python train.py --n_layer=10 --d_model=160 --n_head=5 --n_kv_head=1 --head_dim=32 --d_mlp=448 --vocab_size=3536 --activation="swiglu" --norm="rmsnorm" --norm_place="pre" --norm_eps=1e-06 --positions="rope" --rope_base=10000.0 --rope_fraction=1.0 --qk_norm=false --attn_scale=0.177 --bias="none" --tie_embeddings=false --parallel_block=true --init="normal" --init_std_qkv=0.0822 --init_std_o=0.0822 --init_std_up=0.0822 --init_std_down=0.0 --optimizer="adamw" --lr=0.00224 --beta1=0.9 --beta2=0.99 --weight_decay=0.11 --lr_head=0.0085 --grad_clip=0.5 --warmup_steps=202 --schedule="wsd" --decay_fraction=0.616 --decay_shape="sqrt" --final_lr_fraction=0.05 --batch_tokens=16384 --seq_len=384 --doc_mask=true --train_tokens=127600000 --steps=7789 --dataset="wikipedia_en"
Each number is 128 + 32 x the weight over its row's rms, rounded and kept within 0 to 255. Layers, rows and columns count from 0. The size above them is the row's rms in percent of the matrix's.

# layer 7 MLP down (transposed), 448x160, rms 0.079, rows 162-167, columns 80-159
size [ 96 105  95  98  99  96]
[[151 115 171 138 141 100 108  82 153  42 166 130 138 115 153 163 143 155  92 121  86 142 112 128 118  71  72 106  48  84 130  73  74  84 112 113  79 150 127 140 156 140 121 145 136 108  90 120 121  62 119  79 128 166 145 134 137 108 117 137 140 105 130 132  95 115 130 102 182 154  97  70 128 144 171 138 111 141 164 122]
 [162 138  99  84 108 125 122 129 180 117 111 149  94 156 106 110 170 152 162  89 169 104 123 132 106 102 106 110 136 111 144 125 108 107 119 113 120 124  81  97  94 170 126 153  61  48 120 110 189 135 120 171 161 135 107  64 148 106  62  90 176 117  95 171 150 108 109  69  56 115 166 144 107 166 148 126  94 125  66 119]
 [ 87 155 181 105 161 140 127 166 128 175 146 118 129 141 148 100 157 131 121 167 128 106 123 109 157 137 201 156 176 103 133 156 132 107 140  93 129 107 108 208  77 150 128 141 119 152 141 149 122 132 105 106 131 107 158  96 172 129 123 123 117 101 163  74 147 132  94 174 148 129 160 178 110 132 102 147 175 127  71 166]
 [138 120 148  97  73  87 123  95 144  61 115 137 161 111 141 168 156 174  79 170 131 146  97 136 104 154 125 149 130 137  81 166  84  91 172 115 165 111 157 146  96  75 149  54 134 143 142 149 113 154  54  96  88 158 136 144 148  48  84 138 112 113 130 130 133 125 111 140  95 183  81 141 174 107 155  73 142 179 155 150]
 [173 135 144 201  63 148 103 134 154 101 104 116 144 139 115  82  94 130 108 125 147 187 126 144 201 113 133 123 163 147  76  98 173 129 148 123 129 145 157 113 145 135 156 132 118 151 141 103 138 182 147 140 167 143 156 135 156  64  76 116  60 117 102 151 129 108 118 106 133 183 115 113 138 136 121 104 123 137 175 147]
 [117 133  88  88 153 181  85  74 136 176 139 123 131 141 146 131 110 153 111 104 129 104 133 125 154  96  93 179 127 162 180 120  90  27 142 156  73  97 142 169 166 162  91 108 126  53 184 106 129 108 127 142 117 127 165 119 101 188 148 132 106 165 124 106 134  92 162 181 133 127 105 162 146 146  86 166 163 146 161 127]]
# layer 7 MLP gate, 448x160, rms 0.0922, rows 163-168, columns 80-159
size [100  99 108 100  99 109]
[[148 115 131 111 161 161 143 142 115 127 147 114 149  93  87 120  96 192 176 186 123 101 138  95 101  85 174 114 124  66 146 121 129  54 120 139 100 203 162 193  95 140 107  98 166 112 183 126 135 177 125 117 143 154 148 128  67  99 133 187 136 138 181 173 148 141 121 111  83 118  96 185 167 138 106 143 128 165 122 116]
 [133 105 120  65 144 104 157 135 120 141 157 115 101 106 121 204 153 120 113 140 139  80 112 122 181  75 134 142  57  98 178 121 160  49 188 173 142 126  87  87  93 110 131  86 101 146 125  66  74 185 129  91 112 130  59 121  85 151 102  80  88 101 117 129 134 119 123  63  90 138 161  77 152 158  86  95 168  76 108 116]
 [ 82 129  86 103 113  89 179 134 108 139 135 163 144 142  92  95 108 106 165 139 145 131  96  84  96  80 146  94 139 115 132 105 132 193 145 101 142  66 102 112 171  90 109 121 105 137 120 102 129 141 121 115 194 122 129 113 124 129 179 170 140 109 144 113  96 141 141 124 113 152 207 149  97 108 174 161 132 135 107 112]
 [168  74 128 123  58  64 120 127 133 110 110 120 126 130 129 132 134 118 134 118 129 107 126 123 175 214  87 189 137 135 145 112 206 104 166 100 123 135 111 164 155 201 132 113 108  96  95 127 112 161 158 141 152 139 124 137 149  96 136 192 141  96 172 118  74 100 112 184  63  78 145 117  86 150  89  91 124  59 118 117]
 [ 86 134  80 115 104 160 119 125 138 172 123 128 121 142 119  83 188 151 134 130 199 137 107 130 142  16  83 146 105 115 137 150  78 127 138 181 131 130 117 162 199 116 112 205 110 130 116 104 112 160 155 119 141 165 100  78  52 138 161 151 117 120  97 148  99 130 144 116 134 102 144 147 188 123 167 176 107  85  84  67]
 [129 102 135  90 146  99 201 141 112 130 138 119 108 108  91  68 143 139 110 170  72  61 155 123 153 140 164 118 132  91 204 110 153  90 126 148  50 154 100  92 123 134 148 124  36 118 175 104 187 101 101 161 144 169 113 108 131 184  93 105 136 122  95 108  97  92  78 143 130 141 121 152  79  97 131 142 122 183  74  91]]
# layer 7 MLP up, 448x160, rms 0.0845, rows 163-167, columns 80-159
size [106  97  96  98  92]
[[156 124 132 159 159 148 131 141 135  98 104 150 174 143 139 156 110 152 122 110 151 149  83  98 189 167 156 152 128 181 200 189  83 171 131 118 165 152  93  61  99 140 155 207  52 134 111 148 131 105 137 133  76 135 144  93 133 111  82 145 148  75 120 151 141 153 166 151 154 149  97 132 145 130 105 129 174 102 102 107]
 [111 129 111  94 143 112 127 132 134 116  71 151 139 157 112  93 160 147 169 174 107 132 175 134 140 122 127 124 107 149 149  85  97  89  89  88 117 143 145 166  98 121 162 165 134 136  79 139 117 126 121 120 110 106  98 117  93 117 103 123 114 122 209 141 117 170 173 155 146  87 102 112  98 121 101 194  85  76 122 151]
 [ 86 102 123 132 169 123 188 178  88 144 142 125 108  85 165 121 130 181 145 117 194 192 151 134 112  94 136  84 149 118 137  64 171 169  85 128 139 123  91 130 151  85 156  95 137 138 167 184 179 175 161 142 167 113 175 220 130  92 158 214 120 149 132 159  98 130 168 138 117 100 138 160 173  96 137 117 133 158 127 142]
 [132  79 158  37 123 123 129 125  96 147 157 139 134 137  72 164 108 181 101 117  88  27 117 108 119 127 118 158 164 149 169 158 153 125 112 143 164 131 171 118 155 200 153 138 140 131 187 211 106 151 173 133 148 116 136 167 139 126 141 130 167 126 138 194  86 179 152  95  73 147 177 105 126 123 187 115 137 126 121 132]
 [118 138 133 160 113  98 107  81 129  93 143 170 104  76 158 150 130 114 129 153 158 105 179 102 115 185 172  91 199 137 114 159 170 114 126 111 115 114 152 166  98 158 117  71 192  76 171  84  99  93 145 195 127  66 142 153 143 194  99 102  95 159 141 142  97  77 139 129 151 118 145 142 139 159  30  92 184 139 117 164]]